{"d_model": 160, "head_dim": 32, "norm_place": "pre", "qk_norm": true, "attn_scale": 0.205, "init": "uniform", "init_std_o": 0.0, "lr": 0.00445, "beta1": 0.95, "beta2": 0.98, "decay_shape": "linear", "batch_tokens": 65536, "steps": 3547}
Each number is 128 + 24 x the weight over the matrix's rms, rounded and kept within 0 to 255. Layers, rows and columns count from 0. Numbers have three digits each.

# layer 11 attention value, 160x160, rms 0.109, rows 71-159, columns 120-159
144088130111138121139141119158124158130119155123148160150118129127096099127125128125136132119156117115106126126137127135
134117161122141088126116178122142127099106106130142124157119088102127104102138150139119122152154125088140152139121111118
115168145117153067133051078124121139149123143138128117099120095114147104127145111120122138110107127101116129108152118130
124118126106117121123152130155137126113151159113117138097118139136115106155146135119119129122125115150106127135112124097
141080119142113117119143141129134137158122097126139098169142128087136119150105165135113132151145150114144121122152118145
133050115132125112133112130135127139145142131130123136159135140101135116111102168127111142124155148158124115119128118140
140103095108112150126156111141118091118121113111133135147119129121103149196140145120128145146110165130124125168145133119
155121110110139178122106106135123142062116132122110156146129148153124121181136082127141129100135082128126133124102133161
143150107124158146115104110123153126098161103142148137135134134132141121203120125129120139131137124150101131148114125167
116113163109121097131101104139156091098144117137167155120122118137117127137127094143131139157112135125085141145130133126
122097140150153118116104135115129140134118148126114157148128146127130142099132170110142121093149097149138115122147142156
122121141119116131146111078143119147164144122116110120129112124107137130152121107135103128133129128125108133114125126134
126115132112128128122103105157107150163135125121138127116132089102122121133115121117118141138129133139123116121146115134
113127121095128133119130140131119099096094145129170149157131121085093146148152125135143140136128145107121126172138127136
138124116105110167106139104159125126118157072102135128090115134162120149162116129102140137127103126131116127132111144101
120154154118134104137104099121110140147127130131108140107103131114116159087136102133112130134130133119122141119143132125
077146141087149123137113092133145139108120150132131178102111122150140121131133149114145158152104112139090129153118121115
122113135104141153135113115132130134103128117109115150095133101144160093138119105132134145161139117145096133111102120120
155136092123129150112103115131126130096131152126147171117134121146111137200177093123138139110086127148101112153138142174
095150148117120132119127133122114149144095126115107130133119089105168133102127122144120127143127125123150140126140117130
145167127098127129141153073135111116145101129111100089114110118113086169177130115134117122144115141092116120133129119145
126099135129155094132102129119136153137152143150142155132139151114124126142141157131119136104160139199100120121110135164
123146102127125142122114131114133117103106138136136134147128123129118145140145146115106136132113110115144129170157127163
125135131141104109132103131128129122104164137134152145092130119138132116094133087106118118126118134113140132114130135120
108175147141125106140110103112120144143127116125097074093136095114162114126134093133127108135135116101162138101143112124
150090128113125113130113093109124138140166149142138115111116122135154145136129093144117131134104129133113118109130132129
112107146137153125099103170142132150119131095130109151121095117114138117105143157126136114132146148123143129099102139124
141121149121101117145111139113119117135107131127097114115146122127098114100125132119141137128151106148147126149128117137
131128126149145129141139114124142102126139138142127155142115129107130117136141120134125129115144103106135136112148125118
121126124140130118134137139144127126117135122102102118136116130130134132134123118123132095122118146147105110126115116129
129077145139125140127078149124114114136154114119120116120109107114121147123122131092128104138139138144147112089136128146
129161130103116140126119143103125139085117137131113121136149145140121135123108122136110147119138098112140113134133124143
139115154141139137126155155134129123146122096121105131126119128108128109115126160117140120139138172158117135139123130101
162091116119116120150110103121125140107151151140089115132118134104124137129145122125114131113142115134135127121141118133
121144121135146149112124178099140130144126123138157157134162114107120126107135132121131136140141129123124148144122130117
144125123122110143118162134115132167078094133136112120160135160124127133134140162120135135150093144119126136135125125122
136115104120116131151156088131125145127115157137130115128138168145133126150133119141137148136113119130131133133142116110
116118130132129137134196100123139140110104138135131138135144173155139135150118117144161119142095111124127119124124119124
108169131124138135124097142112129122138133099118163101134138135133160133168117122117136111160106124115145126130138119168
147136124147110147164164084133129106144099124135124116134155132104114112141134125135116133123116092109113158149149125116
131113121097119131131124123120110101148110103133133100122112132111131112122149125129130136126144142151135145133152133118
130090148117108121143110093142116155134138137128105099108125137154130148123115110130132144125133148160139102118126125129
135163139159156143138134111135133126136124150137142129131120150120127109128136123131120160140118123117134126107159120104
129155103108116145124087132092116119135119112127156105132126131119148108160131129104105131173120113112133144136146125144
123155101089097135105150153119127120098125112122125110142136161123130124168121169121132125144116119125123137149127122143
160116116124127123116114110105131159120124142149146135134119149133135116136152144124138149147117113104143138121133134129
112122159112110139119111149119122141120124149122139126156141133131117129110135154111138138147140143148132115143134132118
149125133119137128126106144127113112155151088127137094125115118125166129166129132105120134121112181140140127118157130114
138137174135141138143115139135129107152137132122113134118144137124098143097121110133148157121167141165145114127146111127
160159129155139119136104127130133133124149134134104153100121112133124107109129111131108125093157106115122122131124124122
132173123110142140144170111146130109105128105140098118110121158132133120152128119141124137102159147124121135131161115124
118172108137142132119141153131131106118124089120130139123114118125140112131129124120110077107130121101109136130130129144
113128146143148130126134129144125112160117108114151103150122111096144126144137124122126132108114112101126145114135139129
125123129106121105127161104127133129100130123137099111134101161139134134161132140140152108117112130130135124122123116155
137147145173129108137114122159127122166138124119141136109150094150119139120094113112130136098137104095148122150128134144
153140108134111099132159142124130105137125143125101137125102140138091102109135166135157104144123146159113140149102118135
094098147117129115107139138132131162124126118118135120133131119148167149123127131115141121132102147155123103131099137127
163141134131156164107142129129113116150139109125197205175113216099140147138115159112168145142104115137139142140169128105
116137086153151113147064082130137084163108138157152161126123139131156087134136121132099173128115136101066122108123099130
193125161121150149153101092140119142063152155140199120128139081106153113062138190134114149123155153073110104128181123107
144158138090129155130157105124124108146128051108168116198133147133106154225110073126135101114154106167128137139159139113
172187125108090060142154140138104143080137160093162108188127132178097163111143142128139147134094135173154115192109127141
139148142078135110144105062127134061183117104147170098162126164102059137174138099137107118063099124204057148115137132169
145134169096115148143125168122121153131142164143108142143135176085118134138085093115120131132155091147106127070133127106
137116135125146103144134084128137110151152110130146097111152028151159117097177100145086092111146152143096128123145114120
163145144117184099145147117130148095137101136103218173167131082183134116119150132153145121096118151123120126162123110127
132069221143094113150084123124136171174115160111027159113115150145113098109076104139171107109108115063137124089107124139
122129129092124155110144142129153164069111079091151163191131102183092137102166062146150128119166124085144127153144151074
105138120119114139143127151107142118099107124119117090116122083054118142198108085115101137118205139074114139097174130130
162125127109190097174153095119114091008112170117122159160134137190165115102125223126100110172125129152081139177091114088
149091112148104114129110091138124143174168169152170127107117174116164117085158166094116176192116147166096114087158122083
052202077114116144131125182123119148206073120123141117132112128105137144212105130117132141072127135087160145159081129158
119156107108150144125180137135081197103170135114156150133126091082141143122093111098133115175105087129113149106133134111
161163157135123172143196153138121163117143150134118146127170074131138129072102128107127093113151108124157119175130129060
060148118137156134129092196115142178009118181150064134100114075123189135093131203132090164132189141151140116090133135085
084098131153156097147139084140124151193156177169071107051136100123152113100129148143113118121111122142078116148109088131
183075137126148134110111090139100087160144083108060126116128206147155147107164202123115151103151101178144131141127140116
105163090097134135103124185108138146159139083131157103175110142080077171157160059113137160170192123116131151031189152163
237183120104120080151160118139128063096122091095246085183132089134084138131147086155115140129140145180096135134135125139
164159161064119114131155134128123126143105120118177151153159107182055160120112098158164118144128138150168148133163156157
141163091118164131121182080138093147122158090101197145172121061135153135178111060122140085133134089110123137116137121154
088068124142130134121184139121147119164129137148109085111115174128159146131119130133131123171135131144097134127101120087
085120095151126101102120177130137094160138052088113111165112081075130160146140098109124151153167085152158123128134143104
074108107128117129130133178104127117152120123158115151115147144107178143058192186126091161189131141107144131138124127091
121222129105139195111089164131104175093173101110101104152141065115122130093158113096124140047147103162169121130155148127
110116157152113195121114101142128112149159108138058120123144164093185132115106206102116118111171091130128109184150144062
120103110155168122121194156143139106154115111111108122124124164111139152168096118128157127115150123102166137168111133083
163083120160149065114071063130130113180128130087131122133114144172132116154152121139140156148162152089149125092158122186
039137088117143109151087149128126133088088106119099108114101122103162115185115148132109173138143133128092138154068125124
# layer 11 attention output (transposed), 160x160, rms 0.12, rows 71-159, columns 120-159
119134111137111111123093153092144108131138106109102117091136108146146137133111148139114104112133170151140164126139160120
153121115115144133117118122122129113110148156160134119106145112161127154165112125130130128126136152174096086127085120143
186070118130134126124154148141137091099157111125100159128148117130113175145114106154118129112104126166137122134115104119
118114160145121132106107139099128152163148079106144100109150143141121178084104165140137138113153145130119138146121163135
115140098111148119150123109125092120120109137148173145102117134173140112136148133095122112144133143120144108109102107110
134157091121139135150107143155089109125140106140147108125119114162167115106156152101128129158149132091133130125130123085
101123123126119109161119118087144168138150140111117123113126150177143090117145160134134137123160091106126124107118129117
133134168149125151183149147126114136141101127121119090096138091156102153122077120177113029146106142157135172085161119141
149110153077153137167151140162116135139114150120146105104090122152106132104126111141106148143135139147125134099148106115
187113100108121121127129150107146113140148151127110110091134118136117124094174145139173145079165140165131121083119148133
118134109091139142152120132144114120095129134140153121140123120124128122156105094142110127174141157117138182141131088126
117089112116116113125141156128134119144144100110127139115131152140155134113144157113162140100121131083144090154108122119
117118117160131105141156167085129109116140103128106150122148160130141138125156131136126106134104078151178118120087112080
150142122137127111149122103103152136124143125119086109111126132165126116154134129144135149125128099163129153110126127104
093114134134130107143145167076152166145128153124109140137139144106128126093147153164123155115160089135135120118120154159
139085122138111119119144155143163096128165125117096152118149123099159121153145136139153183100140103127142091156133132149
203076118152118159127143162105125123132137128121095104139157105104104172121135124142159090116130125137197149065161136142
173120149180111157127152171108133134148143132112087108127152103138099187091138155133136032127093132105147134106176155129
117143157148128110177161117121148117141111098120130108124105131141119120105124126145088118113134104138153197079144100097
137099130161124124141155119120145113123142118107115155133147162138130142163112124128166105136091148122130098138118126126
101076130151128103132133139089151132141129073139118139120168147152122108145144147128163139090123096139165102108121153131
148135138093127135109107148180135109119154114131135100150108108122135124144129116101108185151132132078116147179162099096
098110112099143141161156119122107112124130157148170145118109144130136121134124088134126145135126128168135143099095086141
111141112120122137108099134122123123116134155141143136145134118115135130089146122167132155104139095167101121135091121133
171093134147134129117145109159123119118121122147132150131151152119098165151107118131120102133079142142139084143104126128
132147122111133113115138149153143130144137126153151132131119137109127130121149151128126110109146138129151165133151145119
121124110124180142112133138108118112122172099153159129132115126176129147147105139122140136133118128141144092133159104116
103144136164095114120122107142127108105126128119090136137153135133132127135116122159179134144124085127093151124088125153
137111152106117118139138116114116162123139135111167116112139135139129136167141111104094106153122155130148114140110143140
119116116130148119144118130128120146115109121129126148135122129117135112105113119132090140088107164134143124117149133110
121125114139144108100137125141121133100172141134110153167128155112151095114093135140118133130090128145106159191134147112
131117142180102116108106062125127108128114136121102096152144113107114143111132134127157138136119125090100110132117107162
154131129123145152151117127086129108112129114142155170119104126110127155129129136101116159106155132088172117150160127105
095122147118108102123109116135139158131128126131155142143119159116126118173160132141129115160148153124156122154113155132
164137125096133128125159120086147125125150125119104124141121155129141159145117135096134171156146112095131131146124153128
128107128121123151118107143126131121149083144132135121127115124110108150129153135089131149141144139101169089135118119118
130132147132091143122128126141144110144093159137150097096122091106097116121175118122133113116141136131132122109096137147
136130135104134157123128142129116113146094150137148076103131088116121136084149115099107130066103162144130108093113118144
144118132149144117110157118101144130117149148101099095139124142113128126104113135129095166114087139141088141124108150149
134122156104087130166143134142124155149094135096138130093126119141125134138165107123122133151164134116147110138074121139
130133139125132146153129134105134090125150120129129144118121116145123127161111143139137124160161097131138165142129142141
097155126147126126111117145164131093128129117151122132123121124118121100096147148174181102090121111146107153121136128132
144114143114114132143146125094113128121106158131132114108122137132121126132146114117107099143126168120136147149127150140
138121138144114129124151104123145115133144165117097109137108139130117129126129141137131167171139084120095146144100160151
136106158169115133129085098099149129117097159122127117138139104087114151136136113103107145144130115102138093118102114141
114138150113121129108131128121138116137123143139149093133127147137111140160145144125137120171141131125138119132122132142
114132115138132142118120138118123081112108131129083133140136145124120100130119133150158144156120091124121155133117141130
149120143150157151127155128107121108118149148126144168110107115111109108133137148141097117141137113126149166168150145140
131168138133122113137119112054150123083158117136115118140143153093150140136104136123124110104111173108098172167148180133
106132143126123113138131104124116149121126108128158132135132146150128153150138123150145111145152146101134115114132131133
138119167137108162154105103081134129114114149134171130108096109090128150156149117102103108134155177092155119143138148142
127105128126158125149120107113113163122136123107131145138111136151138138144104113127091158137139145125142094118130117138
124093115110143111164157156117101129141134109081090144105144117164138104153111113150087122161127116177141157156125111141
113110142148135133109101127135133141123110136121173120125134115100119124149138123110099116113111156145156095107122115135
134144130143124105128140114158110148117151133118115140111142125128143112099124115148118100110092116157075154134131108131
115143140153127122108114104122165144118123129123156136140140126102121116151097119116118151097143117125138121095120137109
121112104125160143110113169138117084122112099135108133139129130123124124090124143150150141092115092142140136092157094121
113104159136152187110146197112186113133150119087121089105146157208120230123114099130099083132131189101098043133147059113
137130155098112093123123127121124080116159154141105060159120127150156145140152139137111122102159110169174134163106153180
113162133123125135109134157096183090167139124103084123137157172124085150132109106133121058130153177089135147087096095144
118142155112141166121038131162083115138113163106102089109071138138199137083158186145094102156131139091139134135104154114
099143076158136135118056164152181124156114117109115140118140114095171107141103109160105144098090122168090130057076154087
131133160112128102160080122154090108068131145160114114128133084171180116154149112119106168149171103139194111153134101146
088100116122145115131110062136095114129075117119102079110122121149169106045129156148140093106156144103145161166137122147
134153120153095098144117097171116136097149138156101128138116112077081090192134149167111182181130087119171170143128157146
133154142155127136074092198141108122127166130124115100143126117097158174130096081136058107158123144142127093165134136091
075133054139128101125216144088087157064084094088142078114150110149123116107131108142134113106087087183108130141181094119
140176140193115089102093160163065123138077159127156143081153147087193130133113129152116141135111081189060096111093138102
158167191092132135144112102129083128195118116151157155110081185117140117109170213111113082106159173106132158157084171125
100115109152143159051036053161191102218144141153077062171075088095148177116116017205084088096166165129216127128130112147
087148088124097115160128195139177103120119131111105129134180124164087146103125121156144152076158139138115100113094108160
197088122083149129123117116118121078149179142099148126150065116095144108123157192101106107118147119161098089154095152095
143081121145153163132110128154204097147127130138106119086131140140135131095127159129122154140210149121160158113136123131
108162094151116100092082093149105114128115112129133088125136140072138109108129158162151132160110108135093127083093149144
211113092110162131136152119152125085244136151148165180083095162071086065122087081121169075069147156125116135183094124118
148080123097106138135192121158157122127148090143132098167118094150059113163135135074157182129136122134216115143146140142
078134124105113173104116120132190156118130130178130112170149054146131123186147118171147102153117191073161095091167086136
145128188178140140174130143123118144101094142120157204097140174162135113125139177088176153090132161130056133212119106118
078158129177131106132035154144136119104128135142111133149132134102215119159112134148086150149162144138153168092103182135
105161131144131118129125153136073137045109094124113114139174134119188113114096122139139121177098097175077117093142103091
143078161166112160095077150164181115134153151104096091098103144121146134105163183134078165176168131105135171118135166110
109123112128138162121129154157127150178130086121153167124080092119054150104135128084142135114110144117154068165139125093
166191165127151146138130129148101155159154162190148156066098177195205096140123183145139137096111174153077132132109191107
146163108122112103135133103171151131136153158140146110166150110131081116153108126118160112098097134164103068155106141152
152127140129143099142125020128135123126094155149095116096153153108170101183136180200156132145151138062083191096090155161
111179092065108150057126094155145156172127138116136104146129126169128153146167122152180118129126148109146089084082137156
138134186132129182102089111108111136146121114152174119126107090098112139130153156122121117147089130132084084156152092126
099115150129107152143185174101170161088117103149109138140150133135116131150140137156097125123107140131112152122170130107
237119129094157173099109131139126065215140193157164171113043111113152072128132142089110111069183116165184150169106153105
# layer 11 attention query, 160x160, rms 0.0737, rows 96-159, columns 120-159
093153123192097156130105115123154154144166087109148108152154151108132119135143162172112095173158150112119200102093124145
155131138167110107091113154095114118135133127090136122136137148127089127130090162195110089143121091111129144104123144098
089154085142147175139155145113123149143194102147134194099092107117134123102107174140140156141122119121133139155128157128
137137146097103089136120123170146117139151159102141159123146096132153164147186115101099122130125141158124156153116130092
164112136118151116152131159112117152131120156152146153154115124127159124120106110174102156151131114098119103126127118145
142104177148144163160129134137151139143119095101134088153121107115137140118105156104123130132138121119145077111111138159
092129112188111094136146131150105139118140161142116101157128158133081103142164116161121156147111108161117082154122076101
119160123170155147131112116159163120126147121144157127123157117104132111139126161099114109130112133148136098181113160124
143139119095149129147122142160138086121076136121125141086109122110116148139172130094140138119151130157180094104112123137
066133133118112113139114117141138110147087138107138110120156114090120117127161103123152139120163117173159147132121066135
106143119123170168144147136164135136137141101097118159119102124106149119111116130121130170142148089143164124128100120110
103139096112134129124141198113138141138108158097127173100098169116145124144151126135152134121135123123099160108140117138
085161080144122083131169111132100118162204099145098183078152101138171138124157153181121184126127122153101153137147125116
093116073135154100136147111146122163134140124124102110146155149140145137140094125123158176116108138123093072131161137133
162113099149096149141152106111119164085156097150090134152118147087099142165110117120135103115107173085147144176170123146
115161100109133106087092146144128139171135129050152187117121133138104119104121189119108150154137120153119204165062140083
115124120110180124154107166138169110134102118032110106106140174091139097138161121136159134116144146172148152134076095139
100131077138180146118147143130129109118134131121107151112123177113143130129125120132156164141139112127114120105111129141
160119137086135092124097102125132161126140125158126129164173102104137120105090121131114130163148128108128122155132146107
118115144133093122117106111102111149113115137147141095174157131127135127147143092157107136138115150099109138133148098123
129114123078147091121117140065119188155174126166131139156130092142115113108052133164121162132123108118122151174176175122
136110107095150119152112149111171113120127089092130138095132111125103140113146126124151110116144170133155120128108144161
098129162161123153156152157117136091144094127106116090121130111141135121139131186122127081130127097137144095075133110164
130129122111100113122121162129134139151093139107151136141146141136156098094166108146133178102141166132114115113096091107
102156089173167135128146109134136133085172118168109152120113133118105106113107135151140128168145101110125123139123132124
099154095131135149099119144169134156171121150129165109114119160125140152120167116112127206106178118141113088082116133106
170138102151140138135133127140164135106183115140123164092104145134107117110120131119146122109115148130109119168130187099
150114167123100129118159087135096118121108116163109092134129081139121152134096128091112112109110128116141090148159112111
153139160105146148123085124112150144150141108140152099136119129129136111124129153134111114107147151105118134115157151137
102120160106138097140138142083136118127127141115121147137149112119136106125114129190103087173179083119144170103089085149
118106154140101090124093118120127127090099157129132097162150109149097120129134092137126105149122127131119115130131095107
125111138092092128131141179099107135164094124092118091146105108142158106096123118137156147117111138131125145112124107143
134135083141096118112125092152137102142137115127104133115145129143112133133172136092140158160067124140125139128165133103
187144115111084072083107132088123106145151099115093115084126146121099140136133137167105159105127135107114160117144167120
106140144115102105134153117077100137131145073141073138133130124123090139139130122143101123138114151125132196201140125159
066162141110181116134100153092108171078116107160168117144135107123095140142109108202087141127183146111158160167088110174
118117125125110156129181145124138160143146120093125138120120154137103129127118164117162125160133117148143103128113143147
110204112130127198134120153170143160146131128142141089152091114121158131114137095139127130135150128121130130127104115117
147108136083109126123095150109119134100149145077152086129098119172124077122136096149115124100140156139083162110109119117
115134143112144131103159112134112112143132141125127142086144142118119152165122137147117164122114124118149116117166128172
118120120148094133084164135104109158093106129098128120141133155185128111112100155125138090150173181171143163145081177101
157138128154135144110157075153101127092111122175086128121142117156113144149110130110136078152124177139130148127200121124
150155098111167159135151122165142133122134166157135104163111141147153093094153108118116139105160173145102099110138113099
116151080164143123129133106185129130104120146127158124128153133130137124117150093125158163106141172132117063146105142110
120138165132131159170120164071149164127141142127146151115142127118127110116125096141154076102128103138143124125129133133
156107085121120107111121133140130128107137133121106112142117129152133120115149130116136142154105151134101135146107135093
131167145129137159171127142134152166166146133150085154137108113066164149129101082122172117112114127086124134185164119134
105153106122062103095132107130140130203125103079095177119107131126139133167120176134188181081142126103102117154132145142
195123099105177069163057147151175135053156149172103119157109103122128085087147065127149125141154170124086130178113089056
074186111147108157123158127115106128170126090156158111132135151139107132113158150156098148098151116152143112100119134168
126157138117143152104107137137118133110119141127153120113134153147075093162095117137108099113148158134139159158197117158
166127129147169105121123108113126110082138145196143114132143083129146122125140119182092129131124157112117122098137109109
110073144139111099148116130107123103112135138122149133163114092132153078150121121137154117118102162138090141200097100145
157127119117130103143084099076165117116133153164168108148162106158120077131137125144116115092132158134104131105175136130
131161147108117137112160161148138149137151138079126123089119160128134123100135097134130143119169123152151106128070157098
122145153149095077135085128157089171115138071111111103094149105124095142125095090138137122093137137136124142187092146105
130122074128114103136091162113175114163135127109152151139127165114079094138143152120172153113112122116103093176138140161
103146107107119172144125140101134198118113120120135112139131143162095138143096133126170108118167148124129131120153155173
077125148109143117127119120156108166153102122090121152129138129127132150122120149105115147097159087142146114124090125104
116124139128106133102135129150124149149131114083127126134127148133093111154091154109124108149116136141138156192139134142
109116138146092157133127131076152109141112145123145152161119128159144077129122152115146080149127136152134174137144125133
143144155108144101140146143141136123108131097140090130089145121109102157147141095126129113126150112127146080158095136153
103135089141102147132135147082131130119138104156150118140123145151108124109138153150139143153125125129127147088133132154
146130126137111115093189104182117086147158105118124131101123141144097106150160169132118141135121128154117068136122105142
# layer 11 attention key, 160x160, rms 0.0697, rows 96-159, columns 120-159
099156144171129159134134105068125102127128117134136102133188132103146151156139122195136124145140088127100182124139142161
136115140129150110110137170130127118136116115127128154145118165133091095112125182165103066148141120111154127113102122135
127123083151152148143142143093111147172174137149157104113175083105152109135099138087140169083108084148147131139147173113
131136116133117102142126129140130146098158131098130139088133132118155146150159128134113141158142147152167139158120157104
140107135113143145117165135143130156105123135120087170172078162142138118120129122145110133130117152057134107112119116130
120129125112140175142132113123142120146127131144141114152157137123164138137126119081147144117109129092182122122127107154
144113093163085119095124108164146161119155153116119122121103131138078107142154162117096096141111128145127104158115091109
118122163157128150110116122121144138135108146140157103139186131144120114140107100145150146089133095155130139174120144119
143119129138154162101147163134116124098102116132115130123161095132120132136122115128142129105126121108167085120141123116
103091159146111112135140105188122107097093114098101145094124090101109096117140126155127116139152102179116069119126110132
110125108141181129163144131125088142153134157145149119105138123125159117125111126082111168116119102135162106142141138112
135133127114122156131132141104121134144135145075123142133137152121146125135139146148157151103124146107064132121157136138
142092068140133104129155141141109147163208145131113139107107108145147145100127128160117151140132141142110159166119146099
111111062127148111107123123142150166144163134139124123151131159130129141140094133108166186116112150123123129135127143151
130125128139125139132147082161130125103089128132116156128122130106116122177126122111121141129096165081140117162163137148
074159094139135122113119164066115127125128083100155131116171156110142091122097153149097151117150093182164179150080132109
114139161115153144134125125072122084134116112121130137123167134135158147120118089164177162129124106158110156128114079134
125122110134175154118134143079104106135147148162130127158175133090139167139103126133156171122118105142117133113119114129
118104154115136097146127118147146124101112134128120159168095123120115103114128116135070136136146138116140098112117153140
126110161112079094140141084175122115097142120120112178139076145103138132132146120151097120173153160118095131124138116146
125104134117125079141120119159127172147135122081119159128074117154119094098106151120105129120144132131114115120140169131
126132130133147159147119136069141112134128114125113117121179121137133149141117100147177154102123125143136132108129100151
123138119128124164134133142145132107156109145141137096127141129146123093124152146109150080131110109121120111098143130172
110126132108116117155132120132136130128127151095107163131106134117144116103184112142103166107158160136091083102114121137
140149111180162150132124120097123140138144151178135094136155122148114124159070129137145142099109083146105136160127125108
115134105174149128135138132130113137159140144126123120123176107094154169129164151125109181103170112145138090110160152116
178171110154159144129094129072150160153149159128171093105167129169122157134106102111173157067102136102115150147123138080
149099127122095101135131111207128122122111131144130132125079102136110108127144135074080100132122160135154084139129137123
143131173100114123135113118109151127150148114118146092157133116168126135116133115121129131104154142092116145138168149137
126091153116142110182125131120111118129155175145101119132103117132120091142141171139082089157145092159128102103111137151
124137134135100099117124103168146132064122111123123167123077170143101121142118121154121095170140160126105112105106088141
081158135088069123136137121126138137161109094069106152129071149148169119062155118152123117150125138110094151110122089142
128154103187094131111132146164138110128159081086130110139117106124140128123153137101138117148115084100151131130141163078
172106123123125124099140166110151113129137137111116132135127117122127158113124150168120118119163112103113133142137168143
149125100125108116140137116122128125146141098158108102130152112104129114191122144137080165147111161126114165173124121151
098090126121118168142143150121112159124142114142092131187129123102093127130081101175083146130132156172138129148133103146
094142092147125122107130125113126171124138141111157131118128150104129122125155144117140120121124156121145109110112149176
100169171166090133146149133159133145158120107109107109135111097141154128092138129122133119121102090104127116132178119092
141158184082095118140101103081124134147120121123121060087110123221135131109126125145145138100126156134069186105121106100
109076109103118143106150165150103135116136162117132160158131143064093152097143136154119126114130143121133123151165143164
113169095176137135099117084125107157131115159091170136072114144157149158150122134095133125130146168159135127107093172161
174142092167122111131128092156128101104128125139124103115152088108100172206117139131118101157126137130074145141198143163
117186094137116098155126110156139162166127178130108130103114125117164135122171136112107159129137131144111108116169099101
100120129162144171118133101144138120099128118081161188128138137093168157138140087142171154152151132184107099144125141122
116107126141139115146109124082156163142112159127097142101126135155107091100161106135162107093111121145167112130111142144
134170095166102136103141128160129141125140124095123115122085133155152153134145129088136137142106131120159120130113144086
121111129134126103135132124150165155132123152117109177115125122088138121117144123112161139128081131102124115199173130116
118097148133106117100118126131161113127177106069139180096138094149162119139116159125186146102151100113073100152149146152
177181108135113101172107107145185138112148128127085093115099133163145109161127114109130149160120131142107142146127077042
100125130138133148149147135127119111175122090157114113153166097117139103131132131176109142126162094131134113109141120176
099128106121109110110097132153133143139112155111119109105104120126063094131114135132111131119126136130120171163208119138
166112099136112156129154125132115128086136144140097129156122107142111160136135108165102103119136136138131103115150133114
146111142082108161130123057124109104076125117131153128093115127196141085185117094125161146120099189144090155147086095127
142121108130116100138084100097147156142156158123118125126128085166111093105147104143119110105162125147122111091154143125
086146140133127127125135148131124168160100173087133150088111175119160151056175140115144144112130132144166111142101144119
111106173139151134118124088129115099132090038122137106099142108187134152129069099157160151153122142152135165182121139106
101118089133124145091103147128190140114155126080136165138098135118118044139139118118169147131142108118162099143116128141
102125121159130100127099106097141183160155125118141117141147101110108127121111118138149122116135152142103120105171155195
061129141145146097129119144141113147176128111125114157110122147137152141091107143090113166126124101165170119130107111083
078146109139107122077111115162118144131115124089156124094091136136108114134123142087118138139105147114165152167136141126
139161133124110107149090095109137127132144148124147108087130113186124048149136139098142099107133121116104149095115126137
157094120133137136140152148122135124123110129146095143148138132086106138153144125139108143140122129158166090159117119176
141133117132128148137130125103124123134149083155135069162153105147113094135113124160138114118145130089122137076128134163
134140095120091150106155127157121094108125114129124103108120119146118124183167158137114136130135123122137110142135108165
# layer 11 MLP up, 512x160, rms 0.0832, rows 0-13, columns 120-159
126108149112131106162127118120141121123114133137129109114110156123132085142134099144147151149138115150173073103145112149
113106125108151130146116167130164155139130178145090150148109165121134072079123135129120129108105118118169109085131136110
103137124137118096106120151087179155106117151111118110128100120149097100099155151141137100114143101151142086096135160196
124097111143130152136137118101142155114098101117148152078085121136116106145153075153108120122103165143159133127100175135
125124098128163146119132151149146094103109084141123162131132122152113141151114103152132119133104140120097158120090136119
097140117152165123139107139104129103092134141125144131116104178109086115165114141101145154135079147156160117100125160131
168147143108142132143131136101168123143120125121115132116126130153134105119122128106147131151134135100116112129110150115
141098158159118103150146169136170143118095151136144109105116146097121118153181121127102121135110157171146130119148155125
130100139142137102147148159129172152154094154076134147116090132142129149110165110109098152126133143109195090121114182118
162112147131132149114119118135117127142128141134162130086115130145143123125138118122138110142144160123115133129148148147
108115159102167148156141139169130099091083138088178147098151119110096069140148081111102098094111161153171102108143159116
119102110153150115177139103084142126130136112111117152102101133126143113113128109136092140119140132139135122118152118145
151123110183134113178093103155143130137102099130129118122106149112124136144160113087095100149138163163121117122128159145
152093147155130120136161134110125136133140094123084129128121144113162142117137116115114120098131130186151119090130134106
# layer 11 MLP down (transposed), 512x160, rms 0.0782, rows 0-13, columns 120-159
104133134151111137138143149153114130152124147138119155153063126109124164113167165086094128112088169149110131123084135098
108122098118085101143149145125162153122136093148154138083104144135105141157149115148107130139098095138141134140130105127
080126147094110143091144167085077084133158073110123138138147141150096124113130102130136166122146134143161144148125079112
101134139076157137113149132091112162087124165124153129116160114105107107120148088105136173144094101148149168147163102145
151156147147084154154131094145093144151093119126175131147124147127114124118122152134135159116139121127071137112152138138
090114123125148151156127100122142131123128112181170113136114117146094149151102155145135131114140124095111158154118135117
117099121124143128120133108135145093115136155115117126120106142133109134130131135134137121125128133147150148143141100141
147123129109137102117159089155144111145115167140156183120106134117115135179117119154111099134173114129136138156159120141
114144125123123136147121169169155097144121134119055104112144137117128133127126145138181145137136111167069143095117084153
124160127106106149173169139122132117151142100118103111136146131143113127132099196139147137169127112081114121121126121114
144121072141102123139128143143105164139132098178093106131109110132104124157150149163110107147123110121150124110084097129
127140106095113137125140121105105127106177109141172114132162141092114174145134139148141144133128093130125136124142084120
120162120147102139136158129117111113110175121118151143120158154099115136117068122149086077143127122081122154141170127145
110122126119111111115113126120115122113119143118119185118115141118144071082113140144165108121158135103107090136109133127